From a checkpoint of a small transformer trained on Wikipedia: no biases in attention or MLP, 716M tokens.
Each number is 128 + 32 x the weight over its row's rms, rounded and kept within 0 to 255. Layers, rows and columns count from 0. Numbers have three digits each. The size before them is the row's rms in percent of the matrix's.

# up: layer 5 MLP up, 1344x256, rms 0.0757, rows 1242-1255, columns 64-127
# down: layer 5 MLP down (transposed), 1344x256, rms 0.0671, rows 1242-1254, columns 64-127
# gate: layer 5 MLP gate, 1344x256, rms 0.0719, rows 1243-1255, columns 64-127
up1242 088:203130140154109123146161168087095135190110120171170162140168148178068102174195145095095132097112189104135132146107068110143166159079165150126130150136111115120101168131083138153135084127185200
down1242 108:072114105124088110131172106178143180124126043091114147092119151156182172179096129124170140134121109142133119098153115092140108121140198083125081151175149107115138136162120107143170075112127078
gate1243 097:133162064126117135147144135054107104125151133150186152073146094192162115108126108088088132153148143155078092151128165167166134098152083049146166056152098164049110085136083104107077141142131094
up1243 091:116158105119112143125104139126156159126186162151106111121114132106094127097128100120139112105113181171095153080139127159080184171107087205115152121171115135141159128177173070199094121127178125
down1243 086:156091135122142130175111112122057090100123132151184156156146116181156131090119157120075112144150150085106146202198143164139115157170106069145149078126139147135080078115125178090167080156109121
gate1244 100:150153185154146140105144140146123109156079148110111167105060130180127152100127088106115145133089121087092081124168131102164160129087145073129135161165121120120177132155078099144093140117114071
up1244 091:064121096157112141052158165107131174075130131117145142134114101115088127122197082170068155144088117147094097109122136126156099154142138132063144037116180196051137134132078135161128135154143152
down1244 097:143178105098119114131121101115122121122098140146137179155191116160153080110079110099094162147128122084151142210168189060122170080122101077111068138122124112131112063129085127115158086147148105
gate1245 096:199093107144202131132086114141137040109101240065130188101144147109087132111107120135104158151078101168135141114110116122092162131077130141121155060198084084154127137137141112132097098132126177
up1245 091:131074155086074089113163127150192137135130089146195105143115106165154176148148130109159097087173118132167090083092130112104102114100108120109024095144153115107131064118165146129126111178168125
down1245 088:137143134138130150114145139116046058110083190079140176120124170158078128070094148102119156146105097115144150121125118133152155143113092186137142122147149144120131142145118142115119127119045122
gate1246 107:155131208164114141166126128144099174146131204128135099132086111118103117084138124118088151095079092122111104133158194161092133168126127110103112127119083120125110160130163104135138118150117126
up1246 100:136099116191148144112115146163122133132110136103134134124124068114111180094060188103135141123122124115118144090145173142137078053085160119078145109103208129173098104116156132167164138113106074
down1246 101:107122112070133129131130085147177062186109081125139167178097159150156076158148163105136114110145187114126081067108098095178141096133060170151122134119111096082163134150081172099116148125124183
gate1247 102:151147080116148088095129097125132112118128118168172121128132170129124096114150153115074179116108131151099121177139168133151068163148108097148152170111163112176177086151112108047159159095077122
up1247 115:170169102106111128116149110168097126086048119167096109130204129113149158098088130133085137121155161057122050141119168148189110141129114108146102140105114112150215079098130061104132122068085131
down1247 097:156164112193106139222103164134089126112141083104069164130112087168123132155162121094131160112114131103099084144149130190216191196156103182145203095130143113162121115108121171120148159124127119
gate1248 099:124125108090140110150092131131142166123190147154138111107067094102175070153153173089121099129121125142068086118085064108138137072174116139113105094156183153053076104086127148135130141110169145
up1248 102:227114041169171071091145116132186109086143112133155128130103104092109125070088104110120121123132132136122146108104088138131098114171096126140145154132133158088088146096152169087097203092168129
down1248 103:091111121130149131145156134108082195040076126129167130127167161146149112152125196141118105141117129131161066137118146129110181144131093149126144115165176135150096164186118152125187083111138102
gate1249 100:093111115113097130128153095152128128099116099101154146139167168125130160098160167102127080085146174102151080097117107195151133110101138136154125076111069156143117089113134118134131132114139091
up1249 100:147105134149102077113114155169109186150117121107169128115146097074106175146173105104108089185146130107082108129149051135124193066102104121098156099095127084159186168126170103117112116102117086
down1249 100:139120122134132124134113150172116126150124119111060109183131126154066116108225173125167068168132129110122115142144173113119134138142176125146155175092094158123165109162124070148074112133139186
gate1250 105:090043133158166047129130191175105151095130100134121139052194189108091136143139147114164116164131147137142159146071125136090136095160137203115119172134134096106115144133138128102135139140156162
up1250 110:173099071148133115146129142152103154148193080146157181098131117078102062174139104120139114105197174145113064118158101142116116109150115160105073172144105159141116174080134167131111162098175127
down1250 110:106075089131165084152103115131116114127074193149129100123180130085122148124116161146132091075092130111132156107131136171112102111106139098165165176119110109132154129119201112204153137143142170
gate1251 111:093160182146119195125108125144134147124125140128170124104116151129134168170138129124119170117136105080121059141136093169085172104084152074100123144131105179063130124157137153202178109121111134
up1251 109:078119118085096122129198101086133128190103150123132090171115122165136112131095092106179159102119107103121132076127144137136081192117150088176141078179115127156181097116131148142077138104152082
down1251 103:128126137200117176110121108150131157142145156078078108133136164108093173094104095092112154123122185183163167086175113167119096133201128154090111093078110173134163086100138153094127090130158126
gate1252 115:115149163113099116186155141136123165149147104100143118142088111123093176102136140031153166175080143158096095132165165106179119143178092131097118122103183151173141133192163132127118157125126151
up1252 110:112148101135076130106139118150129133105160083116136123111101171177108200071106112076136120150161142074051167103095133096101122105118133089154082088108165150170163148064135177083128068127095092
down1252 101:094098094129180160125124133162091050096134122144143128107161108096159102163134086113155127105141146185128098089134131152140139093096075124094170116197137111119181140123083132153150148128125149
gate1253 091:142118132165093101097181073156141097088123182155071147118183194156088179116167061178181041104105182134111094105109172132117114152126115141133125102151112135088094130152075079152142114147103146
up1253 086:132148113060117178145157054165126111097175089190111124170133169119126138148110112165130147085122163080133133155133129216156088226155108142146118114114147104183162120106132159098164142193089127
down1253 087:130132137187123150147154163118143131119062155067137195106132106112111087142177190121133129158123131186123135152138169082150215083123114121136110173136175095104100142203098060146083133049168131
gate1254 099:154150112105089119151096133097043168152211134143139155191119154125112115124109089131133159121099133127111165130113097090142134103131176118097105136133060132042121115148125119148131163071158088
up1254 098:142137140045032136155115095134158125105117120140156181150098090125117147173123124155060144111096099123148082115104156091108152089082123144131129098210073115140142137153089145127096095111094148
down1254 097:107116110101153095174148128115146168112088198066123124176148138156133189093130106116124092104108120183117147146154132147099118141131014117091162118101107170117092147065133141104187147120147117
gate1255 108:100102127122098145177131157093111107101136106213125192130130117178166104128127161101165064135159152141094057114183127093162125043115186143156121126090108117081154117124124066045094115126149156
up1255 099:115121122143180086073125156106139088104186153067102116155134175120101131118098110153129162097094152139137156148096129161184144108134105167096128138186074128072137175135126201135138145127144163